Part of a small language model's weights.
Training: a variant of Muon for these matrices, 5781 steps.
Each number is 128 + 24 x the weight over its row's rms, rounded and kept within 0 to 255. Layers, rows and columns count from 0. Numbers have three digits each. The size before them is the row's rms in percent of the matrix's.

# k: layer 5 attention key, 256x224, rms 0.257, rows 62-63, columns 0-111
# q: layer 5 attention query, 256x224, rms 0.261, rows 63, columns 0-111
# v: layer 5 attention value, 256x224, rms 0.304, rows 0-26, columns 0-111
# o: layer 5 attention output (transposed), 256x224, rms 0.565, rows 0-25, columns 0-111
k62 092:102154139153119153107148117124163151123133116151121127145138085181136123125129122147152151111101189140151131161102120163100126112133114085153111129095129137109166101155091117097125152130157113128174103101131143136107145138159132124075138103144137164194153150119150162102142142132108087145130112098165113138129122131128146126121133108126
q63 097:130120110089111134170110087086097126093097161133125139135137147106135126141124163158151116147114115152141122121111113135161101139140125170148149181114150151121143136090142143084111147150114150097085108113183149130136130143097095132102076112093109112120109133120120150136110151079105138125131177110099126142153120102117105129158174126072
k63 103:141137119117118104123165119112064137097079124106107133149104131126106132136111150123130131098075135102139092120134146092144106156135130123175106088113124167110181140154137132192132128140138098123134173083113154101100107089120144153143153126121121141172110141130174117152176126102166100105146141104129136117116146135157078162113162133128
v0 104:144115128112118130142113098107100135127128138117077127150123104112139132133159145114127145137150164113119084172087147124100112139150103120133140129150129153164128112124142092161154073150121151103112119146129111116122144119173127108103151150172136138148135107119133126123079139095127092166088171143126158140149131125137106157144083121150
o0 105:152119127142136154113136121096095106127104111137138125156123087118138149113121140143139069145115101156128143121108126110162156144099130100110144116141123125131170155118123160148144129152109130133144119118117131161185139115103106123113157104135112098118147127153147145100134095141170148134148091081126157143139124103099116140084125154132
v1 103:127113154056134110099167153149117126130114137177103114106157164144103133148135100178119133097132128125168169133160141080140119140096160144074098104130139088143100161115136119109089128123097121147130142117125107125133128115103115099196155100128122129116133156129093114146139088115125140132110132110123112158121078117143161134172137102122
o1 105:115119129082137143137077127162122136157128143097161150120101104168163129131139134143136126110153119139113127124168112127132113121111162120084129139126162102134107105151125113080149103123112122143129115124067156113134157100156141133112130098126143149091108129156120129169107138140115137149142095143162140145105128132163204107097106132109
v2 100:144144125128144109132101133086158090131125117131152140099131096117126179136093100116110141157099121077137146107126132099186152166174113156084153138101059117137125124107174180136129129144109133126122140169155087143134144119123152167114134135097125125127095118141137135142103137138160122130118125096158147133125127128136106115185117136120
o2 100:170101164122126120115146114167175065138140103104142133088107118157073126171115086157105158102124122152131112146124089089127077135122124101108135136128124109106111121127118097130132123094164169110139152152144135130119173163125132107160148120146109154134105137171139131107113133119119161167160121107161109139094146097124104085123153173134
v3 100:161091118163087148108159182101101125121119167138163145075105145175110141123115167120151125155146128135169136149107132140083167124164090153149105085157132145158118161134165106109134169146140134122155185151142139117167131167119115119090130145147122149134080163133153113108151109108139127153125087121105109111127137117082150157122137103104
o3 102:065133124112156114120132077106113109159124126145125124132093134111085105096162163124131177154138127110107124134133109121088096120118096154159133110130115128150166135109145102129108110079125076112115167114122097112094129137142133161092081115112124122092095094160118142110130117137127067134112174172109178141092123119152124134144134144088
v4 103:180147145112116126113139141119149100090119081100137165177100098140062141144131117146111138130138138130111143110131125116127126132153136084170120112156133094084122121133090135120117114088141163150091173162134110145102128135107155133135135128153144119125120124102114176136100121139118171137162075163115146124134143137119121150136143139173
o4 102:074112133121148094089132124131094104148118095143137115086148115150128125108119130120164142111160113107152111114168135130124144122151135172116067123105145122096106143135153143145103159101124135105167136141121109121152142153134168140163114135119129079162156143105132085146133131102120122158119146126095185138105149124150119135121086105149
v5 110:086098101154124067135141090135139167120124107134165160121153141131136069091135151136135108153129095149096128125124112124135111136167124146132101123109172142143122070125131100091133100135112107148172099124133123096160067110152150115167167119094141101107144108141126082114131103123104073117161110110103104129080109125117118132159116136161
o5 111:127172152122164157152138114147129115129153137100116148106135123144081131132165110121149141125121154146099160117126135158108107110191128101113104141094083216142185063085109087090121117103161128108108150124132152118112143108135123149120109130168091149117143093109144113096120142122104127131152124130125095095093170124126133138158118140134
v6 099:089151109116155148173108135109175098144132136142158140168117187164128135083113128173115109119145102143177135130124137151133130098145107139152160120153129116112143129146145120142135114110117094119121129166109109134132114115118177113158088133129121178117122138134137111144135121128119139124094140110127114073130137115110126146108143052109
o6 101:156156156122136163135128131130165141138110173128143065150114133134144116109155107195118169134147136123139114097149120114114135141129122163152133150125090109150128104172115128139095131137123081099148123145136116124118098116120137150127077139122159131149139070122135112125121168097090128137159106128133151126122146152082149138106154111103
v7 101:126114180126134070096100155122079127127137122127144122095138122107178134138174095162124136094146146119133137123110171074141116163149126118112132135137164156124116102093156125147086161088128110180166146107125130101123106110136071134135111117113119126143155138159120135129140129116156160144130079138163114185107102151131126104094131082124
o7 105:143153080170114139096081043168120151107119111182138177142112169165124117135085141168167106117148096120174110147160111141148122143135125131144139101097191141128104098106113128105089141119152113154125164119125173115154138114114120189108142098108146117109163120133089110151133110096099123118147103137149105119169154130125136161148139135106
v8 105:144145130148132125100114156114130145108147127132058120137134091109170106117131085147114119087169158130111102092126111165120158152120125127101144154096091144135159129104159158163139110115106153137110116151123074130150157105094121148099169117121138069137142110120128085097082125113126121117133100127130133129156056163141091127111127101159
o8 101:133143117172108110126148125149141140125098155153108144126145129111110136151099128138178140116143157098088126134070134105103111090134132156127116129102136136128135113156150149114156157141116171107126091144130070105107119111122102117151116189099157141121159107133108125152130146153134141145141119148165165112137158085088108116096152092152
v9 091:132121125106121119166155113103150126092135156132145143105174121122113135095137152067126122120119100115145140146159124156101095101152094117145129108095121115110160128135133130112105139124135126160121117140118149114121118121180176139130151145169143122097131138135112082160119143118151139113137062127112087111173116143147124132132147157155
o9 102:128142120115115128105156109133131091119146110135108121158119120119116134162146074105155131108115134106114111095159144163142123160128122120175151118145124130155128119137083150091148148102169167143128132149161160114145130155142145139142115124154116136145160140153108101115117074127072139135096080067087148146100123083168129058100098104145
v10 093:119117164104117114099123117105142137155191126104138131116109132147113110110081156131096126106134183089107104112107130122159126103133125107158156127131117058128087141150134097104142143097115128144111144100130165143134151130167117093114133092127149170064166172124112139121137104139121154085120129165116160135149094110109152126135098121177
o10 105:120128128111138113089176164108149102114152110121121151135107143153122154128149126095110087121142102149139142114150133161144140112123140132126176112087132137161134127104124143143079166122126133122140120084108141150127144156097160108090111081092158113138150152130113097115207132119156103085166125127070142178114124166117149093112123134129
v11 094:102126081150101149131095060148128126172174134106142130156159103132149146136113150094091096158141153154178124132136120088149149151187152144149111109186137106113135102134129156139107135159134128129157126151115135111131059137111167113102151128155139155109169140098120162116156175142124117144113112125108151174113101128148145074144171147116
o11 091:161159092110166142159116127097134128144142128140172087125183120141133129111132150130087111142135130140106126145123136081169154117122102134174126098105150131116102172153132176138110122122128164135120129104151149157148145093089132130082168099116109149138073126119091128120136128117097159135157143134126104167128119119097148164155104120134
v12 096:122127135100114133135130159110154097126079140119168109129109113105173155208136098199153139121073160175107113156087118144128156147121137081137110118090126119139109091092097151146117113141118149131118076110165142133087125145145114121123143142133173149098143103110167119144144156113142121124125141178110115106123099128121153145105144119088
o12 106:154131090118174131094114089114189097175111118121129148158127092131141123114147169117110103113153168171093094110100118137124167140113093125116104090131116090106106105089115113110130163149149161139116108122113115136154110143158134096096129177138157103133130130088098122122117154097119151190105116124146157107108121148125151145149115099123
v13 101:110158086096159174109110128149194145134125166097136156168166182137101083119104130096104133142096120144145142169132117126126088166180141156140109153109115104118160125141130099125098147164125128120159166110116110148136114080093151096093117136129138145168176107108123131117133111124157078132110111138121130092127157127152140101126132170141
o13 102:141122135145192098091162114140146104127176107127153145130122142171155135088155133132152120108136109149121135167121132151108120134142170140117124137159094162122140109126138157159171134170109112110097144168159130104100138164115067097105150097123152138095185118106121131121120122152139135145143145113136142145126154116138113144155143112099
v14 089:091122143120090108143085102111127102155116124110151108169128147133094084115144142167133158165108092125143096100130131163138107168135099133120113124117173116123082122100108113144131132123104131136133109127137129097145145120136110097132152142112150116115121115139099160097140121106116117127122125159133086135105114135143094130135121130131
o14 103:110116144105125105155110160133156140113097149162114116145143220072125159135090154141172123126114121139130139150093189146125132109139099164100151162116130135146119118134103160167141108141139165144110115080108133144104136128147123146077117120065097087152135113134128130158101145133123114143129153124130101076099129136117129136117104096141
v15 100:144115130133124082116107153156131122085130112150126156159121161146143126135137118158165099113106118159085111140139102100145093155160124074158105116102124101150117141106118165117098110135129100098170128098124063128115150126176097186098154156114154120156139162113134084153135146157100157102158086156189124148110133176121119118098117120094
o15 098:134109091100121135151127137119114124106102130137121158118134115117123089161132100148151092126139130124139089166135116162083093117107165113092107088137146106140086168164114114114120134169138130186134176132148126131128145153163112164149186096117121112156157140155139116081144073126115119186104124102092138137207143144106116145133141114131
v16 094:126136109123162142122121138109167093144135122136116172113134129119148149109105131139134150095140104128166137141128100148114113089075147169123173137105131161157100111106186144133149138131131127143141130113135106167143152107089147124148112123109118164097170100089148100168117103132147104101134133098143129133135105111110101138122157115144
o16 102:152141171141151122153122115125165157125124140078110125150142101063148158158141105116088173148132152149127128072152112161124130125148092112110132143118162163150091113102107130143105132155083098121125120105110094116126111154131140137156124119117108181136141116159128156151122129119095121104212120108126139146140105075081124102151126128091
v17 103:096108071129124143132132130136136158143127156158121112139131137113123107112121120144129104149132161129146100125084172123143143157141131137170139085139139183087157104146142185149123104104111135184151123136121110098174110118138138108132133155160090127109103106105161159139118118156148155134142125111139111157180149133132127121125150147155
o17 101:117119100096177136106128097130162138143150110120143120144145113133156167124146113105122145159125118119134089163116117146114122143113071138137118178089125172151128110140092146123098138085150156135108134159094158080105114122117133131124126100166105160122160107115114146161119100071139152151142116089167096118143140140116138152104134095126
v18 099:118117100132114084101135119100120181141148109105142142155163114138118120133144153129115112140140123110139152107126102128143157134142106152143177129115122099105098161134130130100136121195140118067141108108126159082141135133100157130139167134152173106091105093173101131157129114108126115154142127174112112091102130165142096140134117158106
o18 095:126144097116109070117117133104105132108099121092126126063079152140148120120140151099117100138177109137133138140154099142154111141111125153147149125115149151130072112137113110160137080127120109120085109087133136132158112148173108096135170141118147088176126097118116143100108176094127146123110126122128093119114111124102154168115144119131
v19 098:127096100115161114120112101133125142113134129146128160159149150137096104120162090089151105105117135152137104090125136150111121122146140119075099115110087154127156152169164137156094088169100127123087093098118110123151105161159101113121114149113097129122142138128152138174151134132145136150148112106163141143109144087185125165133113168119
o19 098:134125144120130138158120152115155123134151120109113095159097141139109126113055138120128141156127153149146127148140126126109119148137111108149114111128113099089157116131110111140115127119146048100118115138106207105149121136141105163160139117166136113155135166124137124163115143091113111121100167155094154127115137148153119117082099131119
v20 106:108163141126101136167132104136124135118162119105094114078137132108134109147119158129120153103153170163130115110137148130114163112131143138097146136114139109137124117135154129101142135111089127122123136107119073142126110128166134138174140129144125114114131130162099142168139108100146138177108137146110172116112146083145122123131089113097
o20 098:146158138124122082126125145111097136138129142117101108101146138116127126125153180128130098128100103134100108115110121177134130103162121130169114125164112114135160100097133153137140146148120107073129106106130121147135090149122160153099138120101092160101172103128113108152151152116107070142134128151113156132111119142164082145111108114125
v21 104:102136159151151133177140119096120122154119161151117130148144117105150113119136099157130146148113122132148142121145140100149166088123153149127138116135139156160124120145108125125146126097105090120148146107115101092175100198058115131142116083121150123116160100153120095132180114108111102131098128104120115106158089110103089154125155113159
o21 102:143131142172147160133140147141135156129085165108142144135124132151096110130122111085120098157148123122092109112152153122133167139175120116094100119133151136131135137167189113122119159126142109143138107114111099150090143112112172133128138088102109155133103089107102147093130124114137131122100163105129153121169147137167143129073090134130
v22 106:146122124084178161128119165185126070149140095109139100080135098121129136120148121137122106131119120138149095124113099177136126110099170128095169141108105185135126140108112115126161123145142171118110099099100127137121142107117103110166118131191124141119095139144139097157122124171139140066109142123122083159135110136166121131089107104103
o22 109:110134197108146084145183124089145148115132111126113094121163162132104126148145120130133125076067171097110144112093131116108126131093136137152142103132091134123119165120107098168121126153087114175140087159128170126135127128118107109109125159112116118115114139133109139155091120132136113140171150118134106135115122070133124129119150132103
v23 098:119126068108141089140104121158097145127151120115066177145155139110145166121110109094154108108124159158112134116090137156146181139166165115128114141103119153092128097137144092108126136123142155101114147130143106149152164115132130110153125155161146123120120112119115095117156133100134118181073101103138151119141134125105175153115112110084
o23 097:099110167127144098130153141165149181141102103074130103150120142150137126140125145139135149147106163121129126155141099161130091108151133137135121119070130101170110156138135134147089163179131137124096112126127135157067117134112138131143118117130130132107124141115144148123139151155115104153116107110085140137150127124141123173216111077091
v24 105:158127122131138130135143127124146100150162143152163095123113124078146149128117116104128126107087147147106118141112141119155120156137106153134157130128119178085131117147086143162124094135150139130148170132109159111117103104084146137181121174133111144150158164099123097125102153113165184092170102105115174138141143130090086141110135169130
o24 101:137119078082120079133163102150146149156146162112109139129106131067164128103113148090150152116146148151134128115115138116160141104151150108148094122109115154099089114107090105101134136111109114153184119111128136140125151136100095150183093141113138108155125165133123155142176105087157152129137111148153092113114156147116127150137140127118
v25 092:131134149133118120113107132126141095148119130141114121109141138169137138118195122170136145089128135083136113166111092089128134120135164103121172104154122160143146141140128070136081138095128122127131116122156136153140180115134130096151101123094142132120127154107094136112134163134119128130149137169123136146130125160120067134160109163087
o25 097:135109128160112158112123124122133140107130101143130103114132178126063134140161140122142079086113117121143123059129140123118186136130152102165158079161140116130137148134146110168126140107170135136137129144134125130143159115173111078137134150102141134096141136136157116120125086112116126129152127107142105174145163130155152114126135080172
v26 099:093075136164157139138133132112135128126123134141124142160115126161148123124104104101128152112075131104167117159132138138110127091091130128120144109139154135206113133087127135125094111146141107115132153129104129154070129098098137099160098144106121151170152145140141143109145180146106112122127106148117107130126131142138100080143156157128